Part of a small language model's weights.
Size: 20 layers, width 64, 2 heads of 32 (1 for keys and values), MLP 256 squared ReLU, vocabulary 8192, 2.74M parameters.
Architecture: rotary positions, biases on query, key and value, embeddings untied during training, normalized queries and keys, normalized values, value embeddings, capped logits.
Training: a variant of Muon for these matrices, 5389 steps.
Each number is 500 + 40 x the weight over the matrix's rms, rounded and kept within 0 to 999. Layers, rows and columns count from 0. Numbers have three digits each.

# layer 16 attention query, 64x64, rms 0.223, rows 0-63, columns 0-63
471526522502481545510508530457470448540500526543503470468503504466484513497466473474503518467505448480545519481514457570479514549441571505469527541549486502517504568550511520527505513503522461
482489506516488520504541530491424473529470504471447493494475525454536488494536513465494497498521454494528434521478462467539533455495516500454483475496483539492518560504510481471482529523530457
451552480473546496489495476501527508471518511473488520510498531506488478520480499530506467531444514500492477509525520494481450516508483474502434520461512479509504483472499465465484489504550542
488518538502468447487508479510529503521542450512492503522427428504518487463521481468516484495511528542483512479523507532494482546511534559564510490459512510475499502517493551521447500501529515
505513467501555489504476530508492473502470489478499511493498565482468499531511533508476539524494482499492483526479504468496493490480480504459530542481476468505476507501507459487519516449488535
500553498436541481490505426475526514498561430485524490522430443506552532451535474478526545506489519525570498467519510500513463561488531545545516500479476501479479467503541508499455528477531452
486470543486446516507511497491566490455499507458498498507526495461476506513479516508499529459577523435552522492503504482508395518460490505536469488512541510443563520521529464505451460554512439
522529513466487548507458454488502460505521461478500512489430454431501477507485537508521519488477540499531439567519470501502486504485497524520578501503513490550431476520582470518455476507440503
524498505490554531495439492470467558440590576544555435489501499509534541429515543453500452462471599498538550495530472495496487517575441445503545453474537548530509498518497516542540482550414534
469494472441509431429501527500525552448531469509527498529542492556477404470541584567552526527510468507464596490436478461538520560485474555520512551473583486511477576518548500483489528460528458
518506527484563528535500452534529477511534530474425501450474520496438466481483457511534457478506459552525479512478511523512521477521523460524510515541483551495529551485516530511466507464471447
472537501520526465520506477493494478504531543560459524441547483571504562510458532422510479471508482595457529476464530496546505493458461495487517538539483476537524480533488475528521531453516479
504520432487566497464498471506509490482538485444510599427480526517507486453571531528507545555463455463549482500377557453432506505541561487489495554474481482522570551534467513460563525494486457
478490448535553476519524525429487500461509503583487510510475528411422448535494484442512513464541477499536491490503484498424471424431517435512523495542508536514483480484512478547503520485543452
614553395626545340490439513526441556678539495461481494444447457573537542456513514320475584408418495531545512528492450437431481556467559485578525511444628479475596510417473561466666505541458531
472500551532542432510491537509524439522470525488532527510543526458535553517431546569422502487476443487453458568515455453523516519472445474466433450481473487463491547471499484508511459480529513
492458531495409492458513475462494489454459540477509523559467483526534610516490493536482477513528508485457546521498471566465506491470498560507467515508542511501559435513408424479506509541465446
500517424518498572490541483478546532476490490514501521522526470481513491567529521440493515489573562529534497520495501490498478481445501549482526578447478526508466526463477523499532508493556503
360500514451436512513500483471480411462499486459498487491511500459492486430462496501561455464505539484479448512489516601508476517557536443483481540552497550556473479560504535488464454562509542
478544468539502448472473547460495452519483533446570517521495485510433482548516536455446509412504478501439442577462522526557527478473497414452521578492465487430504479524486502460514469458486518
459460572504541600504564460467492592457532438490560436549518509593540608533511491421532503543500442405531527536512569496549451530520440521622531522490468507537610501580530523556467545537434446
557526481514473525549496454506523480566491480426534471508482515551566497546414497470532563488492524448466511487440543530520492512563529475504553506461491475499519500445579484509514543512398515
469451444525513527491506510466407464458392493497530516493465479553508539458487545476577413613436463496528507455531528495382454542540534446450516448540472555553550517545539482514529615545423526
481529504526480546534514479482513435470511528551464523497534456525457545527558421548493495442525557579572459493532533446572438480470544449477478533534446510460505538460481560490395453481514485
463537545564532522584465546507468543572436574491417569472568467508498573485554471447441486500535537532502457563470494503566538432490429533490526476524411476470477539499476487500501491502558472
462479463504509509500438504480465489455479461511474480514511563510543446398438563549599501467546544526440478537420490540505426476495575451558602455490481497476407477522553559478457454565415584
421546500444551546602513467443514485468532497506454414532535460501448429545591444483572486450560506545458519534448550504512551525487526544444499427505567515504487513545480557546463427433479515
506501538540493475506533496451422614495474605466623486501505482550532518466555479492475547536546518456465529537529547518528502536483483514485506419527606506492550471463492513515551498482451459
450501401480479528419573476471564553510540510475530511484509530499483548542512427464584570504487514529571496452608531542477407562467450558540445488534434495512589510460562462492549503478599413
494540573526475522506508506503454521546541539501492535482450462475497533439533495439506513495512483460528482544479439505507478541493475503529514505482494473481463499529465521529487488529533471
477509517414471515601432547540467525484437480520537514448518580479485520525430577502580458470527455541435455596492533487487541488473487431544582489546456504483494562536429496415447450515495562
452519552544459378461512615476591496530589518547527425475543442463461639543460423411484515481456519524522614539515487445499530460498492429491500472556487537414546446525508536501468496462490497
481438534471494477471511526470516445466479510516536534505535458490532478476523478486515482513450522428418587470553509547500547509507505503535512506471512552484445529471457467511491489504445496
489483479544484491491489559476497501521474523463451473514496605492522530521487511461455508449509447434530503474503432436543537487444496522478487554521554583540512501531514486481492537497490497
460512485480546489499464436531536583487481506478461488530479508480553471549514512564488520587456505500572466576564518461468484480526492514440491469449527501473517423490496532458514487492457554
426534500479484540472527474568535482550517476527524541543449440485489428462526452531524466483455528507420501488489534520487504523558499534463536437459470527498437489544503514525467528474496504
529499483528522527500461503495503500494469531488472509497497529494492496503506525538468526521476471489485484531457486471498525463510491472457533524461526484508483520483498479481522500488479536
475560464500558486476513489476507483504497504507520526481463467489502470471468540516481477508485514519491467531474493495499499506505459491500515482455493474528439521497480480520473490482498486
553503501512498534476499471502519541472509526464471547555463501508556555453443495498472487517478488466582513489524507499515511496476461507545481518488543480546492511528544500543504525506484471
492482508478506447480500574445518479530564524453544523505442469516487544453436521549511499488474485515544460491551491536515415515519512554531509477504527490498466439540497517492438518431506479
502480507607514456553463478498548530454555442509547545517453515512453469436541580508496541455542618442555512446495570465437441514524451516516501485493572497548469486508518529502494492596536505
501398482518512478443509485501442508507578433507537535612550546491448528533460475458487498499464493485473529542525496475559536498519536512539493442413540519529528541528520519479485487519489448
521473489548545485574464465483528485494526554435563619452515609478488399494541473497495617517504394492490461566417534530457436472483526553422467428489497464527473489523461516493460466527479541
452564476509572595464501438513454522401468484566450518488517608474465562489518593519504505540492502425470563550466456441446553496484461495429562448456525478534499537493511475496524543526472419
443526430496488537405493522474495455530449538494510532445506450520507441465478595501493511508394558440493449477507409488503491510545449506511526565445477528510523578503544461419493550576506510
512508521426505541476483561554574520456549487533490502553485560519418453498467497501475481556510489501544431460452495499523533434525487460525515503508529479489433461499494526569498515494496521
553536417532633519522488450591372530479513506499492561490566452446464503506542691489514635503558468382423464553495589382502467547476448458403527435487453382390451563474498521572614474534590537
478572511563477479491469481532553488546477558454511446487491541489509521547519481502499558419467466491540413502507540485518580481484524451491437538480530482438492476456514464495487536436552472
445542531447441478467511462536470521481535484504484443533527484530599487449564436565521480467567516488498503506485490502515483517579525620508512415435501539533479554494523549529452435495474492
465507490558558515497569480438492443494459508569431474425560434516508479524546462552520470431542535506451538514502517432461469545498560561456488454561596526517513504540490614419528615493451467
418486478499465460548516445580500488456524521529518537581466466538483514496450439514476456454566473505504529542497519544557460465439544510478493482496507506519478475474490524536525482533418478
507540546483465476545451505558495542519570537564451528521524499452501517510541474497566476501515469518499516563489453515521536512449549485484487457472550542475518505515459492534499501445464503
503486546460546526481468475523492527515452522532429459500517541513465472562418460577483507511521495572558518479568493549509560558502538503543542549492547451488497491547502517563505511458479581
519474506567511490485532481479520485540487444530510509481519502538444537440476506527502459536476526428511461518406534532521530462550416494466541486559395513481548569417507520482497517609494493
433459457469491528469529426508465463498543446535513467426495523494516422462525484481541415567455563499485478480508459523467529509524518452441479552532452532552517563502529433503487502524520487
406495541572534473468547485554556525486509491510450501474481519519598546426510469533512525505472412485495478533524509492528492501483420552526482532542426452474528454478479542547486552430464490
541515449500603547463484462521460441509505559443515558478522525469486500481508623498487543524523538464513536530495579407446489543397470470536561473500416549463518519486521438442580457516530532
431422433537516446465562488460482533533515504553606446498448492527545442494469458460522522548488520482497524552500518510430455475591427586488544451582497458562529473502517501529497477559467498
468500535473497508462551428459509575540489438526448398377483491521506460546434456496474570553550475542471546457531477548495475556419475508474523523512504543440573446532472483545425515506513488
467537512504503525521490504491440474535450560482422429594503387399505556506492518504483487441494497395477562570498446486478549405559471535546548483551507496538490493555513509588478551492410433
484567571466523533461522471537516449420471491478508513447462519545456503478523496472473483556512537498566456488516509549495428516504526543467516486512485501552552558566450498422504514511495467
498468527516471462551512488491464523483438502527497498486510522504500547496467471442500536499504518540547482474544454586483451470482497466503561548517483496480565497488511518427556495487496482
513467593476546496522513516439451458488472546500489445493537425483506502483511493566508515506562488558442468496446475490547534546549502556455551496535533404460495455500498499538463535512431499
336456538463457577493529497525554507545445468562538455527473445501527492468472442521566503412514506525505496447491424439516514496502493581479524459481553501556530459527484505491467488526506440
# layer 16 attention key, 32x64, rms 0.202, rows 0-31, columns 0-63
451499490519535506461487518457510515469535528522501519489462511535504469467484531532467460449495497511452517488538552494570484518521483550529493501520411538540469451540493456487496497487526504
452501470502487469517505410484525563495443468490485543554479473504467470513520530471485518531467550437511496505564485484471494495457473492466530474474491472516513468496523455486522484500462475
485467520465507532539507505492486453454491495459490504475505510489513477475520496509503462505533548536502511491522499508468479442521496531502490552491511503535468503520492461471497498497428502
504545514476566509518441483473521519521548506465498471479539501498535479513512511575568411499481528530462558507555495478439559463499465498557506452491523481527471484492489493492501497505515557
534521500464472538588495469533490487470488518471511527488555492508434531533504493488503439465560541537477567496515531497526531478480492495500498460494490548494469513546444501486504494509467496
545487551472524531500345490450455458564500563450477505529501568550523518575514507551524482497502482560505576558537464522506451505509512492522445444438427519476470507471467482541460593529449498
519485553458533537463401507443469520559536502504516447488494554533569470535534565485496542562509527521493471535506430458490483525490496504506520483452505478517449473513476463511490536503485506
451500548480512510538454466505503465520525491436507531499507512542516474517520501497558481496558486583473540519435498490474508490502495508504489545495575466471448483546466524559493477464428474
490526412418551476464423520429540540484512528524473474444495605483519445498540565530536479491441464434508489493605475532467522544461525481491519518427476555505547507479566542415466485510508555
500558498496526442502486561528550542583511448507540524482459450455505576515424481504460451499471513520460455437452487545484501482509486496530544549528557527489531469542481565464529469489525500
516443486491476490502484505505506435494412544500490496469452421516523507548484442455511418522477444501474459547462416477462535436485510506517477532448555553532515494470527458517511522505485486
463527465481533529557435440467422425543434524576456544447567524446496536619495498455487409505517531523514526453437463524497548455475456513464522439465525521500597453469462438403600484466458573
501515423475495488516417531539480496426535468486520519500460514514467492460562555501515529517526563473456526535439451398516544509567525505484541445505553481584489513595573523478517453470485572
516520538548520486536523529469463443568536525602453479472473527511585511518550528509501539501507548399525547457548385449492514485485470440496470456534480527461426482464452505537530510470587447
609522492433465472523534423523511460534464497514579464496542493527492504537482557498493550486454495476475518516500555442619478457472502494598494524520555454484484438442524511566489431574566553
554494537560549501494452490474499468537539484530489520480539505502515544483524485506536466476500520493457478519459495576439525531449404563475408471452428456421463535537557481581496529503564508
462515574472480530523555490561483530423536536584521516514535494496543507545509477494543463525483525496510512456560508556516481485481515609572523522533512482529561532536489384500419457528479504
440448476437452492593417452515505474534428455425516527461503590477550474487502474503454543566485505538545490440510556528479514390566498483508446498515488487468528544506528537476560445517441441
559439492475518453416509514392535474513516486536531466510456472559572537457490505426482448472571589469548472490458437445531499545480450465534540518554546431518532572537513556463507551494461478
527497536483509415529456494549597436561463474409553486471591463500503576535539461461496555445506586535481502500479546455463494462480508502498456454526508491460560497512442479473427504539479494
469460570498445526569558501492476532519541504509535477561511473526456466472455493423492563493484564467531444521517516470494472534488490474574567538508518514545485463536481505546521504542466464
474515441530495488496508466532456443549420527465551535518510534510507484457426444523500490455482535532435539465529482534472465521520501471449560545427560411485581490535535534523483530512490488
461537501489518511482497557454429490528531455502519522415454576538493507546563533498501508566485473476487493491531558441397483518497518533487453595505494456570465578517468498486560491541586481
448494562526478514561502491521515505537500502505443501554548497565485377536510488444493459501513500547451450492455471547489455463448582471492529504429517498559496515507460527485469432530503573
421556517466488569539492412593487469452445550384445560441520506446478490544469487463460605544544548481509515479449482507486471495503451515507469461513493471481489511550561416517487509450410480
527544519406522517509516586478470496473492528499454503449580477556521521462569512488448515505519471418445507509536462460509445450585537496475475551378480489488484530435600526498490517549468528
510498494467459470532525531487544608498545486478565470446490467569493412502484453499483531463465540527538554496476532455524527479573481509509469483552543471541500514503504497497533480476508494
553447506484429517508538497459493472542469586535513425533508397440464566475471561486556571487515482524538467582601428498512493550449522536527452499516448418478528513445520539461530523432486548
440489406533536590582530516521509479465472493545537473457504398468532477463543492495466479588476554427486467535456493525440458481488498453503613567479513485525488496554514547521539496487436513
549470432489514456544482507461425490532496523435507557443601484531503542465513486466479481459546487538498500458514523556547421529519519527465526561543469587423536499506476549544500492478449511
463515514531473516505424559518542527555375520558459521499502572554602551494515526555514442432441493504513480501575563488506502481452434522446560492518586449506455521519418421477459494546514483
482499576490457514410550563523494488557591488486447520533458447451524505469416374509570523424451462458505473451526463547551520516531450493424588480564423520463477555507512536559500459587526472
# layer 16 attention value, 32x64, rms 0.218, rows 0-31, columns 0-63
444534578522544481542430498599471513536454506537552439458458534589521499475459520470455528596522446544463472511511516483509573532539503497499590539460507476474537493472547526485495465500482540
499463538516504538480534538465573469513451482441491451475530477542541470499528504435479472489510534496529447478454462527521528469525571466559537503443550480529478509477493535430538522436528487
456425482527490451487425485457503509514487536455494528547536581502492557495513509540484460547584509512532475489460494497437473523462450465553416552478507501485544551585512500523527475501565458
489489547451522441511493550460516478545445539482465509473513531502468477552492492515386512406428423497512462527497500391513384492453489501531461483476442471472532502489469480543476507480540503
477577482558535496571473507434501456508461443543475508547470466519427493475518511496472475430602451536443539497533492518532498473499508525530509535519513534569495550509532550471457478573515509
480455491485550519505464490515465568544446509515481436558567508480457534503535504504525495524442534501497533509563513467441526542554477463532484473548471488498494552484569515468519487550578569
482479494488520531451500539442492496492470550493448598564527532469531428404507548528580505548517531446444542570445487498527536530458517485554537514525520505427467516498503428443529508529497535
440513486570502475455579568476521555537492463562509510536461461595538508509555501515515543537516454502493552475536496500456383401561523472538437458451539515454504602471541479510463465462493456
505468512457535538455488484461580492446536511515501502511436542451420454453508474480492531492496508454548480461494507454547505515475467499498458464501470553507477531491514537499451447497478523
447501423444524440524544554504489470460459421493500517560492492515556525503549477502573451425495497529505491521557511516495502567562529540466481553495476512498549487507493469471548548472497515
512460487497437439466453540488531532551529535521550529437499483518577505478511447470472461454579530495409480546486422543497514488468518585470568508472449472504540545585535601495409489477450550
525483522583510436469478508463485454460458519529502528439481532613573465537577463515443489448448520498538528503488458460562532467490509561480438498484470491478544524564527505505465460566512470
520446526451437560558549494562552478498522482501470534563469431523435511453464544513491470514485568550447514578441494493552449523499485508511457557418454547452508493468456494497423460497566492
497509473534519527392582452453514457521516500491586493495486497499471514457562542453544487471528459512533508485502529539509484493514477535563476484496540526460537402454461508412503538517509557
525489478545493517467500550550516544488456483443514533486482514537531571440587496573423531483467537432531531505540481495490475511488457505517557428523414460385557504551439461534511435441450498
430525549514484441511494386530509512586519490498483525542534479463534539467521477450486505445492549487552476459520565499560545462535529512478488570533481556501493499528540567459465554535555477
498534508570546548499494484473503487476513511517492535465548476459535480433538485476518519507505484486463376483500604442476519570581481505473456532464556481519420450534538478533443426410520539
557461512550496507559501500490517557544583483487498549449479520514485504521553422515474491522503477503555527522530588505511503610499536488467490497471538480468562523535487485537568527545522553
513501529535486518427508512494519565500513490429501634419485491515548537574546565473516468511499461493547485514538480467502489475459540516446459533570476487503530526468506524446490579481515556
573490454545491488577532532488504455539498466446555467481443533518536529523454499583539436483428497456447545476448560484526476485512511528564547572476443502524588522495487539535523429413500516
505444490566531425542521474563574606488563516541570483500577527493466471557421475573516556522534491517455537477499455548548549488554453441492502460425500491443532466495570518537493490556504533
507477489464513590480497507510515509505460462499413542541504500499476541509430429500454535460451451546492506404460480512540498555414412491463433484500512445487367512500517469521523481494475552
530473470492447512474557461510545389526457497556533518452529452457473455508540477525514477506501482528531506520508477476529567542471544511502532467437509618594478498526481532551521473505445535
500512474548406476559496510490534476473420535525486545457452582509464551492507535431535463505492530476519488553526520441502538525558513460488553499505497526433548530519512582504422483523466482
476525445493503509491527429499483513533537469444518576418450517442455510529537547474478535463488565505479572531450473478532521531562494455538519477459495533493575494514521482563495501486606499
497550522457477482489544518523447542567471438496516502500511494530515466476502487507498433459513481561526553493488465484523557546522481554515443474512528525554527449479482508484505487465419501
495492583492512541469546456501467514492503489428520543467481553519497494440471572449476504489521456491440516492562515463492496511490464494434485493439464516437496542474469536553508531570500364
602512500474474474500550460466501520424533371494451466464488474445433478548512405467485487452504505546487550476519408459405530536458579512608507597422453499462554509493473542549485433535479565
537528586490561505460570541498521508527520554500479484491502480490482513535527488447510527524561507500527496578440518523493535497495520515446501508512532467519409552576479434499478497501474486
478471439486527638488486428449451524415459489561541500494480495460519488507523490501534447482547507485512507482477499478529511499529466471464519539477531570535469520562509488494569524528401501
547504526489465496535488461567515511506557424467527528484487524462476378528494522500404518486530527485535502490501463527466467496546529507446472533491487539535490442587517475476455440524447580
458474555519385479438541517488535511480495487431409510487458450504564509461595493467549514557534482462505467570477492495500538497520500548473552547464473490582496509555470539469434484524499520
# layer 16 attention output (transposed), 64x64, rms 0.195, rows 0-63, columns 0-63
473491546554488451407517503467515436664485526488485556428533441522564483448471473465468560425452459495546565428511475479552449497489564567461502501429474547379545585479486495516469529577467474
539521549467490483507486443553494481497540467521487427521530474536568438516484558477511472456514487487488498560531452525514503525505470488566481487466466490521500495531541549501500528510453546
487492515451551535561512412548498410481552488485396501570569505521499509519478496546440520507462521577469516536541531551504520539435551553490481549505427485498547514497531417529488463548563458
548470555465466537489537549560470564492496528515552473601541534471524445515589537490523480543481492478547518465561493460580519474427473545541415531418546539486512503504496551494480473478492561
476450513467509568536469493607495489466488516551478509476450534500446455571515571492486527559526507535480554550438472576494496542502478504509488507426523610460459497524468562474554438572482424
482525512495502520490450532563493500543481491567537517517568467507489531521453523447538474420498473495461531558490469512525561537442455459485517438482509472504574522496501471542479481512439498
544546477457476514536502455513505396522503556473512533524481488567479507561503580485495456403466579522479474461552550470488520495542462526474561465417500510554545630497578500466499505495536485
475488489480553522513535477630520510517516471500484487491474545470554428500460573600471551540472444488536535537500496514530469494545468539484477503514451500566489467531470533521523520466509534
514547374479535546462557481480544448469524531609500538534504534498474431477543532453494467411515558501519480472433517488506462496413519504496505522454524518603537554504511531533530453469569505
494465535430525580574514465484520556515497485406518498450499549464465497501469468514509519603475526567492472558455483525494560439566418480481488538492528531450557405506454453486515463508389528
492495539528504490448517504531523558483579435476502557531596486508483491543514502524469414469433474501602425479544407505490470450519543518515459539511483535500469560464533538501465506520514494
532464522448479527517485528550485525455555505511428522524481485448490421480468508538513423508545461493416508478510440561544481529475469502556416521486472610483555484513458566563511546429551591
550488509478442496552607576478503483464490498507449552425485490464467499453551579484480507516474534577494487457510450424528523451520520508481539500454466537494494572445458559479446508493568542
461499505503502568509539484473514420515455482468474521428451575483460488506557539524437477446491512455542499509508504476461504557516465539453398521532541520536492475516497432490516480439501510
491565525486462501501482505456538536458561546459546520478562509503448544536556502451464465543522458570527521473507490480467490517513478480516377578527540505460592475558476439578439423475543502
510464460500537480478510539444526555494472485580539479511526496491411484492518499566568496427491417476440560521468429458506495480516466512489495520544500594411482472578500502545442500539454562
564488588492478561525518443569388467533496495511506494463553491435512479496552479459491496493442534513478475494479524498532574532523556510463585527493482504541515520514501545542501495490450572
512488491415512481450518516549508502526515584485476468459435461534513489501482452465456454492536519462479452503508503445486493470539526515467386499500511529403522449502535504492510465524483548
450490437490482538383520491502524520483580493431488457532454494473558496483442458580559438496478403503473432521449442525507496441454497475451462556494510479542443527501504480572531480516465443
530473588513463503534517500513528620470486553413465450534474462484545512510460488519500523571504461525564496527552460512407493492501513467578496444472575540511563501463511546464537494547410505
489503570566443515507546502486501493531437463518464508494596539464555563495545501563494456554458464490514427518535512477537448484486523529543495542518450483521532565519518531500479509420573456
506540446485510602491536479474465505520483496511485533453460507446512503455581560436538502478498514532570513546535466424541560486407475517550521494459469472477418521555463485448499518476482468
560480497461455473491537551483412482477544509447490516554522517552514509496532565504490471509480508509464505501542564453506503518513502438505536476494481439522460545488487506503463520455552516
561468536455474416477414520461429525521545432545476518584366502548473488476481510500517528507528515515475488498550455532529421517480460436531520483496493516493469488463475487506431517539541490
501465442521505551521438565388471488561492564439461493533421540430496494559506571520533466570462511526448505473527490525486450558494462448590455490431500513521473522464502493531498557515555498
505522503468540578455553533491476614484490506486489469467532514467519524454582567421497550547514503556473564541582473446510560493406483511485468499446493460465460466500506474532515495442445528
454509473489519458468525498497526512514512544477479520506431461525524453522478501453520553506441514519455562495460505499523464527457484536545487515378453446531499513424508513450479510480540562
452563467476533471481552535449454532573578511476489515549568472527478459510478519468389531553511449522552452458540497500511447494503509506476436501434484487561571511467533494497542521488469501
444571509546535477522510540529612384492563526421509493493430501527475525524497488500476500514437476509470457495541515555464470506558533520500508433530414500455513507473521511486504525476496577
459540476508469553557397468552486419491480566470480498471487516513456507434561505461583540449486489472466524469463579525519550582508473480550502523518466478512553524492540447445454476478508512
494441498562538545527501525435597465448470554498529547439446511415385469496526485536520521549471460509459498536496468461516422523442496497485457551555539596435526524480509495501462481470617505
515533475486557476424510502538481494516510520480483495528517481551545475512420550528553467509530483521454460474467423477505476455478541451482453563504461571559512551493508535522552455548525511
482542559536507461538467471510460581491453468524545491465488509521478520497557458511489531579545503549523481570561512500520537559571503488435566454458467502464518462513515597437507515461466528
514502461536530490458513514453463457532488520473552504481507512453459583483437480512553495510481537512468479457477526518487496477510531473511549526530556489544484502444417531444542475477520427
518447511504400453469444574497439523511508528497512486633465464494481571485474437509499476413544486434471454501474500484470456459418529494484550568534501541497529514482467496518444488457492489
504503496435491421451534449460513462518570466467479520508467451500478528480454414515521467439548462473557479426494432593474395485528582487515478559579462512487478456524450538499442526522517440
472521521469537472571438495444503471480457531578514481551502528512494449482470551542470546484506463439547538512535510479506505478522486491486511428502462434517448433491556535467460546519542543
524460440453501560438478496455501605532430473520515490535558433518469459476599476552523575490504510538504527472525486513463491550538520509547527472533522551468499475513504490474459501560575507
463448567511492469462466493503470553480539504509459522481484416512556519382466528440551499522463463492482457543498449489507475528454520537552496572559542482479493498456455515571504501542464498
497473508477429508453513475408449543494515460450477477550458499494507538453522518488515579534473510473515431443498465498459442554486498479577435478469594459499537463466537467472523552520457461
518506516520474466457485501491486534501513518460506544467477467523482528463528418474525518544574444421514497528571529517505526430504512460505509415496482529446428518448528538507454518589435521
526466455506511479472453512552473450473454442553487494516482491505539496472497545487505530491513487458460593496458459491461493556469547538519496465443522504560506540546478502519530449516488504
522493532455505478544459499570499535594494552559495511489446428504522574513525504385494581483530460457482495514512530487585545479464482538419500539448491514493514482507490542522493529554457459
455555528515582492479524456471498494470541498504517461534483411564528551495543467480497487490482445490560543529483501482460460526481517510523478483479532467442461545457559501478471473592506456
499461442504451514490496551461495517537493501464552517509459553556476532480489489498469535569479507502543502497430515507537520458472512463459500483431539495525558490498505493500507563557533442
396512442500522483487568576500535529564506514507549485531496541556494552432452559505488495583438554427485511492431501508498467468581468492506556492408532466544487493494496549522564510526478543
472478555480481575453502451575457517513501456488502516495450481552477460475475491491556501515443562475477498441563515503533481507543459498471504456484504525434531543474557472481540479498475427
452478499510481516539471520512523431532455499496499538517579528480511559528506479462446447485491524459469478551442480537477468419412450523516465461464464447495509517501476522548524547486491478
443533483571512540488464553475489575518514483467475491492498549475502433493517465428509530562504483499544492513551482529448520461452537451442439489544472420405388499500528485497565517445412546
489437531567496519566529512438517561517490491577500529534562499418464510483507438563512521510352448469477515545592431500523505460434464498423505421523477507494537566537525462567526490409519530
531525509478573523453565494515535508527534529448481546489516498468476504485468603470462544437444592478511517513474447475507546518521467556512463488552468543535526449482518517535466482463551534
495586496464515460492451590482493468427533477504501473549488482559463542501504492458493506538501528493461455452558578551554492480577537462500551480595441488537544533471564506529540584476549474
533515499524523449478459531498576540515506453547507483494501453500512460483452469521502556497485476467463521470556492468465530496480517483507545385475493469487517473475518519489567508535511596
525483550543504498485484480547563526418494509598510441570503468500556519596471433501515474431488497507517581427576544476556549485477521546513497429514480553525388489506528469579505492437481483
434526454514629524471484477511529503487509504568441516522474544431466472476589453457534413582484533493500510551472473518454489498445508466533464483530490493572416456525503475465559487545429468
501481512515533481508471561491471411589510549446456513476434532468519491512452482467537471536465488466447558534481551471431511505525503521514466518459482561439558490509534538543521504513502579
446521504490456444450504519551543548487507478465537486525588526475439524519452474518495520502498447473527493522493474528542527423468512510466514511543467491462537440512478500464564480462499540
492548534441489496487510512532470471534464491523548481504543480524505446528466506466465508522545482461559474524443567481463500480564449519487554492521468471560628515502472515459544465521466465
530511496460501500472479569544495427547467507492517444476531549592507555535529563525540412427464458503496505453534446504483459497508464475479492508548447486474485546484486548492542478504455509
523439468524483671520454428412550468401468525482479503465501498464504451584500543447553477508541591494570487497513504465398569543404545451607509487520512512539487433491495562578492446483557562
513440508455473466441520501467404558518507483511512552486514483483488457456485479471489472409501477481479523504434513470546483514452489531463506559531526467473364459519481463539510481486502442
538434497506576501460533490490473558447482462565551472491410559503522526475509548555450451478536497499506493523472453468499533448445507414457510442507510536472424497500489531520580551546510514
547512529479506554501567469515383571529536471491520441483564495506540450516553544518453540488529510461540456485508487461476571477537481453444494468537486480578388465566487516511478483514407490
481484484469477549558461529552500578543502526461499494465530526491502520452547453516479490491497518544420518472490547466456492501504474502499558504465534509462491487463450465546527513455550525
# layer 16 MLP up, 256x64, rms 0.239, rows 0-10, columns 0-63
523489504505499491556574438495537528462519565499573529599532476512466523575479468458458486514493504550464504536576462483494457517457529557510498477491512518530504495481448456510532477502483468
530505496489468493390409494507556485479496512504540475371470481519525530486537520519528493465524548528446470451582479544422412449440508535520530472549506473477453510454588522518545480483476563
569479516472555524497570487489494440462595448497489440543500450519482436536410492533452489499512412537494543495459517474483501456487481496484429486493469509505476487486532480548510534458595504
511504587511530561576489444493534505464475543497528496462492488514465525563493417534548533505493570516546540515572460517468493539491546517461514467560544619419500483489528503549460492443489489
547556458486532509480583466488527449392513546462499503549493456471470559519512477504536450498503516458490502566557496517474519535524527495527491477553558468560442562449489499552448444491502531
462466550480485495494503440525490460539518515530453488515563492516563547479490476512495530540584519615552453459483488467521512466462458572520532560480522459513476519483512408451543470519520426
463461531485509525523560534500493465533456514501546517515494504506527482454517519503510486514489530476433590557481549520496498502529487513541472472479518512528451455507462556492534517520445504
463558513440511492524493495477498485426490449547469488511480552469482510523529519497520453487486434553514482565449480424530546510449511484464540540445492483528526509503466513440485450467547473
444518468475475503521479477499572568556529500489538470525467437547501498491496430521454561547507483560497466462501499486548551486522570496478553434431524458481519474549474456485420517454503490
513497570461451523480487517494517483487480510505477555399542483472489503501513558497545537495576446515510472514503488487500507576533518563507530470491486525520453495540473428480530508468498531
460556481513539472503518455580472370453540540528433486540489505505550508539524414538459479500458470483551505487506490559516519443489407570482537506502498542629440573506493489525454452521471503
# layer 16 MLP down (transposed), 256x64, rms 0.0775, rows 0-10, columns 0-63
510500481483498516516472552458517521519438497464421475486501507467459529448520477554490495436489472521519497485476489563459515503567487521456587499497450463445569511499493545525481522567563511
520472485519437514440486522434506519500494483444509502471524533520520495528564502558437495506555514523471476471550448519507493477441548566518492475482470462552556471491556578513479510477510548
584507524591470465515428567556521485502458491523466528441377530487492457568556544517559485467470543551470517522538502486469470478449506460462549465526507447468499488512458378512537471557564535
469441438500530464548519523447472505542469544568458508490492526489410490543515471592494509509502517484522544527513433493465495482506473443469470449541500478430547455490489479461536511487497510
414410531479454524495514457632548517498486497447452508562480534431550547534489495552472567492498444451510466456555466515415539536507532487510479516579520536543662615543445530456511515451537468
532551464508476498529511533473529519489494465408500542500544535543414501476523447536525514528488527524505524484517580521447553477551519432490464472535502554521525531492498587568488510468514511
497503465525479494517447502458534548550447492473487553449498501478534452438480522515454499512523474576510452504536532511501530519396505532447552571500456488528469446497515508480529449456577493
423423466521507444533469437438474486494470505653576441555592504590507497530499458509545519415491530531507526503472536558518493502433564538491487538496529473480576504493535565536484460509489494
471503483523448535476494430565498501571561468447474510551483453457502527445598418568468570539544507554422453424439562546525528540558529485517508534513509514517634424470525510489505506458485514
426484477569489452494504501501459469515541483544559477578495557531449487477499432519462461443517528523566522500397516599523484397525502471456477463486499525497502462569496491583481524513536458
457467521501558542544432466524482467484580561492452493431482547488492471523487546513572471426494495424484464525568523518489518442383476443486490528500427429506546534503495490526471473503489521